Weights of a small transformer language model: capped logits, a variant of Adam for these matrices.
Each number is 500 + 40 x the weight over its row's rms, rounded and kept within 0 to 999. Layers, rows and columns count from 0. Numbers have three digits each. The size before them is the row's rms in percent of the matrix's.

# layer 2 attention query, 256x256, rms 0.0383, rows 0-106, columns 64-127
078:483502499540471487508491552519478476491451501439456535459523489540516497469455474420471444441443505530555490473511499511512495521525453502531524460491526465508502455527493485484570484457469405
050:504513537493539521507501520537466559492474547545455546496534493468451465504455541477511491569469393498492545457486484549464467528462470533479486532412462513449448504481486428498459542560542560
054:457518530574515526495522447464512425510525497489465558497441507478532547492449448457473523527564521575505497487416503497537510507461626473437546498570493441486549480508501557481547532451529433
096:515518489495486485493515534473474548489538532619534506528508505483459476483491526528549506553513445486528520499501509510480486474510511560506490503438494539465513532492520485518440493530517676
077:502504493484485461496506560514518557517420496394436511474506508528495471521430470456482477543452472566570512488510481434464498516541465530501521512404513520530510485486490492525561522482506499
044:504591494476486524466500465504515492516580515526445423540504460516534471476520462602416526485524504483580458543493518503522529484523463435508522476557552523549520480490563517463494528462503492
052:509518510480540563537490451481489507477509469406497512560529520491517462487497439516479519476449536475513530500566498482417403495479486565457538546486464561514461504494535478456497550499481434
050:511470485486562529576479470471488457523455445480515447558442533470573505490473507557457488441529463516497511566417547487511507464441493421523504475496500542490555449456476535496552432557479441
044:474515452501435519584525522487496454474494441467543540456536471531502517532531407473466489463498533511454513470532516485495471464456531518550443506595516522583416486504499428538497568418517488
050:501536535492527492519469473512490451537539508546470495435526530448499486507523523508538467464467508452449514558526513567413496490457478500449403531499430480438521565488524518554335610442577518
051:526495413552486496501548525468501501499478487467490444467518492436477547517536528485590436563470493487540543486447512527446451540426457527511475503442532426542530492567492536430491444573452577
104:477516481492485535542478469518493429485476469399502509482501491552518499484504513460429496444462589516472492511509493502472500516488488497482545471593520505499537499487476484474509505450507251
069:517528480470520452488474492483495531543563510577501487484516495505468521531563489487554526532519522415532569494515467544534502498524506563463475486475474504498486575475508476503384508541493609
047:482511553451568480579490534483451555512446467496555515523496537532432463492503505468495513500498537445477551478476508574450528502468500504512508463463505519460477503469539414530444578520464524
046:458412573497461490549550497560517537508563561485504489546536505521435458501512548485471463483373552527477481455483455529421522504447492580520533514461532560504478494512531523483510508484528505
047:476482546564491530541492449513539433518444473406461551550441542522530489457455459456436456549477564530541469510482510456468467475494538520504534486446472480492510543477457508471613495496493486
068:532525549498514489495451521521509515494519483544519483477534527467494509515530547483576485547466575488451544479574493505473492500512423571476420533460477524493451522481497457502396528510454563
062:497491499498474517543495486491478471477435462399598528564489483525522511482504450485475506443464569533487436531495506458493516488457444476527562551572463469519579494511489483508585485491471391
043:473454468483542519571576481478541480510531556470509423472537476531465480467428503561572486468506514525534484566429490463567464479520529429453577466585530441536510497482482502481565524533551440
081:508512520508482474513528540518530543454437538393439508559508522523487482475447478469452466490495495564518466471489512450443512514565492495502514523472531507467527467523489493468537540475537486
050:475531472394502458482522489489530552503493540500485543460554494506412459516548566516559454451508471397493543490505537511503469534540436508502468561414474488450508505470490503548464504567460562
050:457537475438533502485469505483528542487455533577504419482559520461503492553500566501476468559541552449459553443507506505511462508510492524465507515431520509493527554495514481524380515427482545
044:497474476443488458573536491520522496460456500504580499471562585506512489529465508453529517477473547519458489527458520409411440524492498540514470556453498479499443439500529511456517471488563409
050:533527504430600500480505483519513534544523546587426440447478495508519542543468583584565508536462446529518516516505496536552546488493606456528543470496491564463533494475497547410502497546565516
097:475510486510489480505496507513522477497464505417468492464465503530530493484461479487506504423485534582499515461477476501465514504554473478484536502554520467516534458498505523491540514440529352
046:495445554538549448453527496539522460543524513472505518514546570529539523478521446487543506438484536448457581452463518447594525455383466511475485457503533552461434561452475553458456464537475470
087:505489517502506476489491441460502504526559499609574473529499538443490471515538504542560526538515480476462517502494477520497497499496537518500487514514453525493496528504488486502498492529487604
049:501526547453448483492459579484529520474506478535469444468526453529492498575516479520504510506525454458535549488563465449496576463507406506489535508471500488579507512527538554494380502526492577
044:535497513527481485461507501486499557517442527531567471558467499545539536497462543526523494513455499459512517418472530489514465513477475518509522514556489516507521531472464515510499503596506471
050:494503495451467478439463525494525505491558543462488471483542499543526434498532478490511530521468520440461565496516478532483488517497434506441467444498500488544471492525540466519409518500474552
041:430544503511468505499523469509537492496419449474506535494444491528627461452494444496420498499587492499431477547523583533431516517444468437495523505583501506496491485489412542502460464504498456
045:490478448505490545517523483473530522536536494469541549487466492520552482454480498584498515476598494580553486596424527494431490511493454498484511518540476552509512490488473457554604484447538471
050:537469556476502461517507515506450529489537560507495476481479447473490516541484595566523478466547396485506516471507496517488481513425485471479503453468462506505538586487510534490438453528486553
048:514541482460450469473456438516513489543505499550469408490499495471505470527490513589512513461504544466443566467504465549534462529501468506464511439459501490524506509449533558496458509543498532
061:470433523529486466483509536527527505560410536479414520515449461456557526502413508503541442466426450518538405498491530497499478505537520469533522543487501550499513461522475498476629498554511521
050:521499483437564460472537506524488531529559525510453483495531520585457442528441492559556546450535528375446573545517505474515459535517508524464540494535493530526499537536552485502444565537537562
048:546514505500482470528428529462427507515512467496556484503527462572510490538516512499471520497506536428447563461485444484551444498510477571504541462589508418537395568443491533469439582443494426
047:524456532436520492480393598453494545484511504539459514514594470505423523487603504437504506508491466424503540478552472539575521521531413542475489529539534530483475530533491481511439533455530501
057:492501489427532464440491485527518505500539553521451428467488523448557532510447523488567554435553441515520457549512469495518468487567509422483497491499495472458531495510553566571470475528501610
044:518439466530440564462512546432562499503481411503558467595528508463563515414515466508512449494442474433550559459445515492512482496464586527522494513489509505555541484532530510443521516523453473
050:503539573509487535538568521490527482530502511408507478535572475587530428478504423549496492425468593435436559486463533518488509527489433477458523485507517516483541472550487475465516569456526452
052:463404482582482536497563503467533453480507474505486505507542453517555525503471488539429482389414628544536468502431498518466474463465492513508530507485459466524506479541431546484589451524533520
048:487456510523557521476517514507489447446460493476504553588429538478568570483528507544434507543461481531415462507459582421517486462475515474477542474567531494532508473494552492549528470465490489
096:489516485505481496508493554508511513499450493418449496486468522576508500537475473464451484462454543532503511488493469474476486539524455524483519545501519495518518499490497504493533501420476367
087:495493494465530543519478466411488433522563468546538508500506527470551501539567515536464536545547537438427479496508523534500521495461561521495425506556495518457512574455528485520458499446501489
048:531488505450461517520468510517535490478522487490499415534495531550508474502553482458470536502513551460452468505495511529511481527520484503493500398476506533419487512504545506499451513475510507
044:439429568513492518522522456447523490456480466456454498488518431523553553504508492483547497457508456514515498506414503494520516522480511482464491515499485455506561555493555533543515477523515475
099:495510517523518484489514509502505538516541537605520509499490458465483501529490501527539519536499441478537515508529510517535511504488496513501491525427479491491486496521498500498476480574546676
074:553442486486534500524526473513554512491538519533459489432454489429546577456507477530526505493576435569535450527439443513515511495523595445529470468532532506527540459488513572514518505500581471
044:517490512528496511423492479534461476518532579685556455448445463418480509482465548495490495531565418502559538536527482568472478505488522580506463500430484479464541482511519575469492524517518519
046:519494468476498503463527522487494454501584508456459462442513449536456482508522455527562557418509482554429548511434471513466465495447516499439510475476594477495429476471544446523409536516525537
066:473541478581496455582518504545466489506455471430481531529466501493487492468428460507412455481443502594542511507485504509511508500523496495508565516532503469528540446473471476521623518510444440
068:475548564489536487519450481523502511501487463521474472505554476507486482527571511480536504528526530395463526504477508569536511517520468564475483506498499538496470511515516459501406523476481463
045:469536470501546504493499531507545491463460467451560558520499407452529493519448419538480489472537467495485472492531526451492519503485478519546467518624560555543505423511459477479569520499502453
052:524517462522447518552471522462499500438519491384516487552538488507555494451435440492526495485479600486412450511567527466487458541532481540503465540557519493503495470481512401490525511489503405
051:419452504526459504565514529517522527494459503468493512499479556514538515516429469433540511546377511583539479530529504428485520468500439464515530525519503516536496457482467456499578448534439467
045:494461527498497483536540458537501470425523430514444492507480528456567504496465474558506589524435472456433529522498443482514548473483528524532548483591496455465531501512511544482541480561511472
066:505528502509481494487463551540485483493490484432539506545526546583519465488534441510434485478470563417466547470560556460477464495447422505475524551533514511517474496515474468523453536461509450
051:564528490447497513448469502572479534471495494571519463417507424509463528556493589496523479524550475407493536469565465557536493520491464522482426502442520530527508474506491470500371554528437522
084:516483483481493528507499479461467521517574530598542496507505515455496518497543515527571523564527473458471515540533511485521510499463541515500456516435513496499487523478468491516501463518512665
077:493505461477465453490483574476488556518546524626464483480540497481431464514501499509554507480526443491511536496487479480505536495538500514494482498428461520493520556525527549514516465514495695
052:551484517456536474396534492549492509475555546505518442484526526518453442476511557471476481515563513475514497503547508506519429534527475479425428506511461541448522511465537425490403473486508505
084:516493519466521534481480459494510452502536470558549458526522529496492513515587540521487545525552547433422517488503483543518514469461553487457516474568456509470506541495484520502438476497517489
047:557495457529546549506489523476532470490521475510510518485519500497449523545465530562494505523504563609502547520499566518514479521505516550492483494529523523511504549494496524557554506435434530
049:518487465429503459499494504489482485477582563586459426474518579570424453496529545513468516530553551497559536417515474511476505545539437520468502481476505499431545479525514461524442517515584615
047:452513506410504508494508513442514552449501547559544481477549575469455443469505489535477454570559507371537463555540530464446479487472467534493459484519436535471556468500509543493506497488520503
049:462451425413477472526576491548528471554512493446513484498480464546536508510446459589422517457491536582525438514459538472493550498486518440486516479556508488497517439457501514478536463467569420
048:445461540581500487483484501518511523512377512491524501496429475477526487464446447460522481484455487518506458462502518499522514468461486542524477521508493514518503450469455483469613446465502491
060:464491463528532504509474424450574483488454455478529460494444468467547556488487498462494500480493490564467377489535479501540498478528465425518473506558517489539454450449485540500610478533496488
050:571529503430541463506498548542464525526549538561479510484580504499437466529510514545553455580543461501474577469482442501486525498511490540511521521475499538497510572535453477526406472520490557
068:534592537497517483489503527487438491509460505526462455509597499545447474551509542507513526500534562429473560454511496501503465503508451550505498509472497515468440541525506446514401524428521515
053:498571518471505507469550532511466491516434461427509542549583520500429488538489499537501477479423477452490484527552478467548480514472483561488468564445510492491481490552524442527461540483437521
090:486506478527493512504525527519508498482472459359465508476516492546524472497476491455458529477474518540554471516505520468459547518533495506526517529488500504485507449503500518507558510427489381
044:479508442536522502546564503510603416522535499474567455471447495507570559548449510511520532557540502539482449517549561496456476447560548454454531483512481472497496511479509521458516410495526468
074:549525526483473508471519478468463487500538467499518461511511516470496451530550521510525535500517540417442505527555488573510507519446453506514477487490497498470481577464534505534475464494471586
076:511463489475516519564512386471462404535566453520527462475479517459564521539593517522510549490532558454445523517522494510511482471449486458495492485603504429486505518500501515497462508502497409
109:532480510489509524518483469490505447474477428403537464481454500527551527512534529503437521442500606499456519488469485502482469455473465491492514472575529484493524487492525503492464494440518261
040:466522554451594466597489477510503502492568482524513511526537620499488458493486435571458476451515525437489531516463511470424541520481545533507513523521482549439508518495481464485445424524488514
055:538470428399497484497537441528530439430536467420533460515471443443509543426473568508490512469490578496439472495541487501495470485457534398467481469546489460486565501498479567507442476460512360
051:492574525467474500510492494509487523502498505634515495475559527448446525574501534480506453535567534434457540442553465545491499559500395563525505500467440520493491524501499489499402506518473488
051:542492504523517497575560514507494528498507513462577509522481545464521491529401479509422560529442515513540444490494512385497518484468511506550480569528529491514503424454471448497561497528484429
056:453515446546463595513508477505549455461473440413463429490413514473509492484503478549485539466507490521531465543502546459476473481487588424476478509493520459531461408515471515469598463504532474
049:438503530496536563462494478536513559561504413442581481521483534458517433470470448484473485556534487420447505531488507515497522548484480546486483526489488493472510497472488495480479465591458562
060:537512492479486514454541502490523528533497508560493416404525503575486488501541576509534502460556484472520497478495449524515485485463476527506520525495473475459475533550509476539402498536521537
055:507506509515505486520457456451509526500489477416552534480394489510551523499493455459520486479505413530549478534469471481503518479490536429522532501504519461463489441466446548517582465532526447
047:476568522515542452512473514489461514537414459539471491443599500544440589517551427570530466434506577501403475538553523461435515483560442495481500494515516553448557567484456537496518468508504550
055:525454495425540474521511509518483501517540485522476448457461464486529573499448557510565526455603468496550504522434491455526506515540531417486502434450550485499457506502488556522505475501536544
051:462439491465489422486584498534604539525547542551448488552505512547471471488408521565538468522525431443514412518515508511452541510523395508524448537421469522496589427447504511486574480537487540
092:502529501494499562492505477522538444493476448387469504513501503504587505505496495483483497416488541527500485488482528460509474492476478500502498475574493498501522461509526517480562518449498304
075:527513482462502545501475498503486477481518442534564469484538525489517491511562494503476528530518612392457571509527513593514529483479520507465466493518479512513501547464488493479426512489509437
054:586517468484511506450501526507481468485497510503523437465549520563477517540600491514416515499521568503398561482529489488509489467490479501442430485522528515478476515535520454482417525431520449
089:535494520489493527511517484534496458483475480396513483512471491546543495507492465494442506433461596503465522501458488513530525478479492462500519494603546474513526454521511510495514507442531298
051:492481520492440526513461468489479451495463494453494596534418487484593538478480451465441501465467474546560453566505561493469457458491515479527503476532503583511493445492516454534637463509491515
051:439413477538471559505527465507513444551487511453472497465478522459539477485506459479551504402507529538393476524450496487533531467522564466536442497571572485528482485509436473469533435460533479
059:482473475498468490489522484480509535524544528533454467469489460435434519487449539532588483512556459480567497562438520493479474483527548442472484473479464512477496557536540540494472480450524539
066:534534493445542548508463443519540458500549498545539434522443530476510512519592582481527549468530611472441509567511457519467498476437514452510448473525518474532484539470514452508440519528442487
101:475485485515537540520487467515502424500486483397496479459489504533564530496504493497439519440520593531508470500501506500507482500516512453487528486591515466518526472531490519441528476489530286
056:488440481512526538502533474517528512490511490426510469516527475466572541515474481576515476470504514529535468508519490537520529510476545420524524452581488488534495467527467474486598469534529417
046:505535402437530511464521426549440514457498470498505447484427518490515451515460483496502434510516535580412425588425492475524547473558501420509492465522494486542477475475459468468507494510547424
045:527530474489524531454550492463464566512373515542479556467546487483506403542536543564483446470516503536447581502431514455499453490524505493469453521502461538540479523393504488504464478418568475
053:473528459532472525485482552528544460545465461487496476540460550498507483453498421461469496520474458523456428475532540445480472475544518516485502542554480502480527511544454479555593492451489530
091:536468498484480512536468450452495488527572483585543489536521506439523480518559493516517536529540488456436503505507511542491492485444538477477461486552491459497448555473512501520467495523490540
062:495479487501508560500479502495535544535433560538449580490508457468457582468498564554528508493476339572538443556520516439556503482528502439504478544502446529473517454528523501478571467590479557
043:468525547574440437497521457517532520625584498531526505487444552544545449525476439496436490516558488537564551503469478518480471528498465497513560459492442470469499462511498541560513541439477480
062:530496498468532437501524489514508547548529504628508465397544507477460477564487563487527450450600453523522515511446471531463497517536488445504505553458455517487475505505498550498456473516506590
055:478495476512457512485473451475509487501551500474446410452375498528536525459568526582492539497618543565461413454493491470571531457506570451523545471529544442523527495512532523494459499493509458
072:503481519521438500512467616536528581466391540462420520535520531579467445482372463455435447480455413512562547463527544447479519526537480489494547502424490527488479474526483497462536534457478527
# layer 2 attention key, 256x256, rms 0.0342, rows 0-106, columns 64-127
056:491554477501505535530484513514505583477444536437509524518574564510499497506433450480497444468488483506565514519469546486519473508497447524534454527388515475525502512461497522522534560526455573
050:487537476488440517490504514486489535514549484561560484493486523533469473522596521535521509507416488381457474542555537457608508520463531469397494456496419523505523491456513476470422567492488420
048:472493542494493451566523506523461472530522505556542528525489534425534459529495543520509558523544415547464461471463549554459403532449471481494526495523471475499452538516498441489456515549478479
068:478471530499554560527454482486495439461475402501535464491540498456467537537552534445513536504489543534495582476510453535528549468435466494503449530480492502565503492428521502473555465515476438
067:437470506552559492507489507475455571482481468501493545530528506441446512466516512503523481554455418430509441508519505461481514477497538476487513490428452481499508471460509444483552489537474549
051:507506444471531469563506477473496467525504541517426498443519549551457480541534461555529480514472536519483484529407524551454562548545540542523527573541489496512443592539470513510475580474482465
047:498518516498494526483456538528477463490459504468511540475621503501470425495471488450518460462510468482484567510486504538468492513509438447470481545488502474504482491494513548596423512519535428
044:570498478544502531439536547496488490426515451528465535501517549478498526519542529495545518439460532559490610489533499548492540483530497479514460555475452501479458498495561521508453514485512513
051:510556504529519448548542472504491520498538533489486480470528485524449503450566527399489512506444431485447514522488473503478420446562518445545469525507530501432529496524492456502573512510536446
050:496452529485485574439492471421524468435536494523580511450522558571634477460484463472552569531487473464504487464497467495490548507526516433453559559555533492526520486525488471505486518547509484
053:535510536524414507478450465501535508556569511549455458509527536535416485470486567577477447592463479400512428499523557431489501533474516536426415503561526452459504496466506467527498457550491504
097:521513524494498437468541517486532546507487567476455489495471480543501562467421420564508494463514470579594445501478501501480476481544529522433516504452510511445478498548501531498443511503598502
050:532461502542502547465543543566504420526419461499564478464565497491464520467511492519489499438535421473502411471438427445540570458404502538513513511497470505498499477521475533464563506443610429
047:509521511518540506478533499520445525459502432474512476410503557493531484506529502462547485467518485541585485465519442461483462484506470504510500540391492494431570541465485529540485516509544533
053:477541425548455512524502454509498508520494488456528494566562464530426454518545496422429502514488495441515570512517541418541481468473507484445473528442465488518525513585548468476567475485494502
047:466500469419460450492517532480532490460497531470466528538530529548515451506445540450508604523445468519467489536529469536471518517505520546469516454561576497528550461409495457455487562530493501
050:483477479503473475531558416438503499497454509562462525447477515514501437447464503497518476510526575493516593442537430511499522487479541482467559444511534460502546516457467525506562525498546484
048:461511464566541476521545504521503486424488562498482533477554451457489529491537495454520519479423425469638506527508498491567424466448460528453574440487581510471517571527491548491443561536541520
050:453574387548530538489509457564505463547454531495467521542487505507572495480437491529408449543486535491521508562556525473476525546498467533570471569435534540511426499486541482425473490514495502
064:442465477499470527480507581486484542455485484535519542522535499470498433513524448494506506618511459422546493472536449505542455482475509524487495553418472566530503535484493446500500465510467536
049:501484493460493544617472536458452446450543461527506536518457489501433483527499542493515503522469600467486494539571423390485488478523486453575523472479491500538508460463559487536454517448531517
047:450487492504510477447463496479524520600548526588439477551486555585480464475496491470481492542507523455432466494518482512490536541506513608486463460495610479432468501528437584477525523500526459
047:451455505521419433493466540424494582514527477495409536501520492470508480525512551476567447495454391503524515508463521536531470472478443485534477461500551520409455480471512516545511568525537501
052:531523506463479445494523544409551500500525554492434424501452575462502443431503440513497441463498545534536458448455478430599461480511516483454545483515500499521495434506557502486456530529460446
090:488546517491497461504539511485549531506479534527513549578482451475515498458437459519524456540488403493547468515503502500532494512533515520512463502419467549496461480489485457468511531611489643
057:497549526528444540548458520436497498420429499442493432473518483485517477512493498582533503518537444485480502484515513548552437504553516487587509470544508512488513465488552484475522572492504434
075:535450495472523527512532471508424452508552503473457472423485487550547536483559551442402490414521564570498465529498478519444478539491506505486503494611530505436514520541551514508498519476484356
051:471451481559581474478547455426509502557459485469516493476511526591491428499475481479467459497516504484467554503513493534521413544605548518572453487554506501483430523517477490450507535452433469
052:517474463474472546509577460547513511499509484461476505480506555459541492555509537478479453497474536449503411501503477551499542568524486538475479455529441555514480499502509419428529498527471523
049:476479468525579546470539495451506464494477477548444514506483556473546516510498471522581548417546441477502489540464456453532445482441545536518520508540554434510415542565507467519457511484499448
047:571516572404493556495479463483523502490455479512396530450495525405554560533515535413517499459447511526434490444473493486473461475534544498461448497464484531504460502561595476513511485453498518
049:521465466449513569497507487545475500390514505580518512448460486509456537577528508544462502442470466563521491530494548534484545503459477399556498498535471566478452466474526568478527535504521483
051:452490528473521518483478506533463499604534478458488485514512461481485510474510445536540455532536505467525414509553447584501467490547485553523505460452547604547500466477486478448519486522540499
048:474454462551577490487497501523513508558482515438458527485443545529533572488514475518485473503469529514465516426481467556449468507473507466531497501528510512508467471451433517544519488593527519
049:526554480503465522534499533489511558531444502476496489499516514413468491479533523534475444484469599457471543476462524536498500502500502477412582494383512522539462482446548569461543488554408505
050:478537511534513452465581501556494505588539525513521479564452503506453525513540415519499475530451470506479557455467462564501470501503466524508519418496521481539445498543522474505494519501465518
053:498459450483492529490528474500536490409489536466544408485464476562506493547418454570469477491550513512494575519501486579460591475542490474535464555447486505495480481444509468474503452543492457
051:491562490431509553456513436440485463468532453501543554485553476494528435482519503456483517498520522483479546509457556509480563475504530553620562505469483464530479507491575549562414457455492517
053:524537518501555562547499462538524546510483514507531491522523555502478448557535538533475466493529580545545440492436538528493457489472546554517480542547499461507507446520511492388555569498537471
051:444541544529516505566503449483470507549493484542526462471499573527476492486528532534439522497571433544501524479532505455530479517415546468488521498539477479525521534525501521560611496529480500
051:436543463493593492517520521521454499537448511554526569496499459503458465523510503467538521478478445564581520421429580524440456481493495500531545464442449481499484543504530471490541563499474511
057:502557462545527480450530479488506548429455439494530471500466486564420505543498560574451503546544483493443499553639539465492528525508501429417495506505526498464505458477475476471494469486408488
053:419435442512452500499521560590502503418504488531448493482462542483544504522474461506507541510430564488469500446548468531520586478516498524575525454522434527529592521490519491480482456522507439
089:491482495529512501484515524519509548540508517497534538490518453459478476497442434531506458526465410429560535488472451461534522468469535589502492515436445511502485469493461456510485526486523577
087:504542514468519462465534444499541461499530531436434409400459485474500485493509515466495515433526558512522477525485448515488495484503507486473556483580541479497509516543465534455468507439551459
055:499523425490529464453532506572503459460497491462504459459538520499514540519534397446493503491518505527520546403491451456547477543481524441461517540552479480466524534499496537439552459454515509
052:486493409527438472512520456531446549540475557490491501512418511532463487553446488548440546577504467567458530521540540487483507489479471511532566522551423581452495555537517515462506481522501510
079:456521530511556526535469470449449495491461472464541451493536561457485530463562611492476514497505500532483462524487571501528490491446431505554461556485513515521497516406538520483517401553486482
056:502509535517560488543524458476542476540503473530499505473521541488488519484506505498473483430549501460449485585498481481489524504494526579552524492620526480538502478526428461589449498498432505
054:475464617476468509515504531482529497446569495436494484535540472469504391550499512502463453418546472478418448567463493471475504453501489457465566500517542500555607480520554508498553497515579520
053:493507488549506521426493488586494479602549542582509522495428531462553536469495545477543488500493435526481574505532537526504447461473476514558511488544459519434498504478505571542528555503485435
054:514523524438530538482432539484489593482323595495444456457563551507490453479480488442472461509504480497522491543531505532496446520578496509526439497422517551503539432456517523452460474483444535
058:570431373565434519592539489483500513506449503504507554516493536558509500483505521534513490494452578497435530459522516482464485497504587472479487551530390442532555409488507483506508456452566441
049:507468494483510606526495514526519489472537430492518528432471509461496418520493432477581494457461475472514528461531499438530404518497525430547529556481515525539472529468510434477484476493499513
050:538478540459472502563522560531510488499519513444482498455512521508538511439548489463521460479478472501590545549511533513529473561456476502500445555485533439553518467441516497555480450465448500
050:421511468538420469528533582525487517492544470463450524491567476528484483449501528423479491534528519486531533390589514485513535507534451461470419469485561531468520420482501520479458484484471515
049:522524474484550518511497460456494492457409565466491471542558531544518462470523490428454424562485424431487605502472488559536467530487530383503487534471479445476617513506477511446464524473512571
056:451510534531560496561515527501448448480457499510534515464430541399522522529468477480527447467445414569517539457434472438563439552466449537513541445538508581521510529514520556568528535535503513
046:460492511560523455546428510439494481577513508571503491467445502519532475524558528517547439489588574429437516566503457459485485506514525534449527455500524439525491499532482568536472538441459518
056:478482473502478441505457461512466462499531499479602507482487413507525468482512506450520483469435558461476447479458465557455512490516499583523541490615459431472496588443482478511491551527542446
058:506519565528562519542534499441507467523509519528504516496488469530545412537548545463540464548467522464469544452444494553535433538490495500546515472516514540513589545523469505527423522466583500
056:539445535416548469520567474469497484566529525520519501508489467395524469574487515558607467446514497536500460456476537517545485518546438584530516461448491544534503540470466481518498521483517575
083:561505525461489499472530464513562482476540537445427454457478495515495491515531467499465517448524563531501504479488507514517470511545492467497495491581495472506502472536535562510461526437504411
050:516521533509397497493487509522516453553534497509469502469524520510475519486580535469549503538544504501438484530586437502458469515477461493511473523565490543623432445542555485486519472470504484
050:425452499577525511517514485502529512458489530505550502487456496525520528520478457550430490513510431499488569592449499510512536480500495487451503523491516471500521529440502442478543455502586474
053:424468522482496510485477459479480547502469549487558513500529452527487455474534538462586562458477497514476426489551462549465532506464504462533500528432505427506488510512467467427462550468562508
051:425551530506548461477488509597502482579488480454475454481489520514516498547483436469550501475438513581585531489562562489442587495462435491504497525538473457551494422464530571484546497525485572
051:510451469491579499528475488537458549471502482562435536507524577557449514471506493499436441506437529452554594487482562506444510588461490443469469502529535473511467521477516537550459616527472479
055:485460478457525571418554575522494493527445475566467524544433573545525549542508498503514493470566458554506510505523512486508518470500547563482457449527511506404487493418524462474508550475461453
046:575553506550494489492536464468550473527507497436554501570484508534555494506534501480468533427495587500416454455556465517542575457573521500466421514470498459504487441481498483574538495516492457
055:514499452511478563531496402538518467477553497540477500542451538476462441482505573528470567454538498513507459506526529505459451490489545499474473540563566554484555439462475493505535531417550448
053:601508548514463487532472540548506478548549497565535560476494485543458473478499442516463514506460543447469493542419526516447458500530495511546523361475535532584523562501520439424524481466466476
062:522499489520495512469506557532482596496477484535448545539510455497498501474450461572481468500418419514516506456471488496516492486533501554573497475457532548446470477502454473485489489526507565
053:510447558446494499475491533516496425492470487476463540562487465442567497481431438494485463557491459466488481396497546514533535494521487513444460440468497492434478524532484467398483505610508506
059:539484469480480501489508442577498482452530497489512530393519404623489485527483469489462508532481539579512491465478487504493445482473522476475506524582539516561555464567502525501481572520500450
078:529534520476472453520501500447556469527484486466398446454477503548556511476482513502454522459493525563553452526510558521453497524531502476446465453529524520487504503544515547461487537435559465
102:501543513506447401447547520507554517512532545455435487478478474550494492483447452531452509429521526568531477501504499489500479484546506458455492484537490525462444516549485585511490537446537509
048:513570524558463489476485526460504524477440520463556511529445537530516490452571527472494507524545542455575529634511464550548467507426493462387490555489478528455515500463543496540530553484446540
047:411532515482458509510493446543478495550518458432531468557470483511566454532475503488513489541450452538513469518489539400553554510482543538508474438544440528478477481539532557468542411570530491
049:467479517512444493527510494425494542483501513463517461493523568481533548511511503514516549437501488453478466462550493647513463513524477453560504528479519548468511405525556461516561422490506514
050:502506406541508436483537511530465522474521506423535469437508561491464496382553528490531447529468543451524417496603588486572522486518520467431538580508445476524466525511538520511514482537491536
048:502528504488457503460488578454513568481512505530458526557430555580492424535515517446470419501540501513488444503555483481526522431494547472467564485513517483459524545449495480474444509462559560
050:525513483529501528459465545467484481445465438504573492535531504518483473501566508509511518523526547470460492476484540489419559534535520576398457445492584503412456544553466532586447490493516478
047:432459590493520453463507449469535483546495440492491501488502455575524502512542503521433473455465526459479524467468505493441497534541506404494475453512497515518520498503473443452549556518578447
054:491455497462538471499487504475448486542496509452479501497513438513511524443479441543571530471526516505448520427460465535481587470489494496574479518502523505464456444506495469390535522523477489
057:424507499507459501463488486562463486581513431472483475503501421494467419495594589483558534523449471527562514489507429540501461507478507550528465551475492606541475503563477490397557484529523479
052:441520609619518523487556445461561465513508544450487487509485514479524516510491522497475521482477442516594460510538525518500518487546550547515540479508535516553494504511513499516476481532521498
050:487506496513471490524487502529454509518527463508528503493498461492506504575508515440539470540472523425470464452502536503525511503568504516495531431487512494540468516525545543482522542495560545
061:457498462507492469449580555472458582490502498513444451471410541522475564469457482605409474469476451579547496579483542506468504486534521542486489473484522533493495452553479536474500517429495555
057:490437521504511465447526415535525413450504563510540574486504511538518449528525508496474476444456534521478514520459468411491563529478443517491551459530452464534561480538587470540535469479577498
048:465554523578539481462420443540525537448494485544487519476488494525506421427471514534534528496555483491520433420418542509556532559469583505526511442564506481591495503501526508425494486489535410
058:507457453524486432481501503567512479548497533552459500518425586492465561506503483481481506492496449638573379458565564472528463483483541510452493469535516513532545475548551491476518507466426532
049:471519505476517551476500535556473528561469512504439481468480508497541520589523533497522554559512556503453481495531413472492448460506543464485547547555507513522564541504445512412471499504479550
054:583519458512592510487464519537488539419541518449543506541474477561416511458457467534463558562557514504568424566554488498477544551430480408528569472474499500466432544490560492565520497505478499
055:535475473525552480497483470487480527569523495518464509442471442527535447510567451519482549508538436566407442505490487517503536553461493505547502567523513558541447418458552496450526506519533517
054:555498483493423496555448505491445443513555537472501493417441446532534546508456458514449546481507489549591463423492498556571497477455569505460473481586460475482473537564466501514493529443454434
082:514528583483449408459592489506581533517547549528465498506461487509496506487423416537496484506539512592512470549456539464490478534555520504504485476512476534475489543567498486508473564432498502
055:589534558502522441510483492552486555547442512508560515513498448503510457460531470500499490518499577506574450569563499461481527494496503513522518586510554470483500482520485526504463444469488540
046:521484565541505447563540505488487498586520511481529490539465482441463538447465459470512582506517529506498467510494487555470531439450510541470541493482525524509496481560548573559519494531445487
053:474499550490516461447449503449456427462486544479464490510460542503505470554492578536491620520529513526537460473505488490457502499498517511530503498489542473430479514576466593550482517533446553
050:479550438486533469424513593507471507440502529472498508505503460437545537508482523478448453521412473560465477528475553472529495524484524505521524477458523551563548513417495543444538543547513545
097:490528476486491524487537460498541491475549497419408458444480532511546493495534532482480560432500578536506500489519443493484518520489457462460547500597520485480500472524505533496443527419518443
054:570456470518496548505439548509524495536511457549498464467498522532501449487531586492472498495542571530537453491485470520480480478497513557503484519500439508563425483490476497549503518433503498
049:511490501496538468497556526484493466432429531458438480463455507485492565460501521517467496508510471518507475529478442477470566462600533447540462512490500525532506464496451534437539449466508462
049:450509482489502505548494422504516552519466494501592399499432481518448533481527574556489517488487547467528451436456574542539442499541436534441462441523458498517476434513480603500544504470488491
051:441470523493561483497510510544463533472462489552498554509508512490532456556459504547530531540449542530486411592514493503510490502594471539521502588561532510477484487445520543443602495546541505
060:500477448551535490534420528524491526435484489550570493600587501436475508478541508447555526539548517465494468478518506513555481523477501556527506584411447525570482536437480474522530482548464526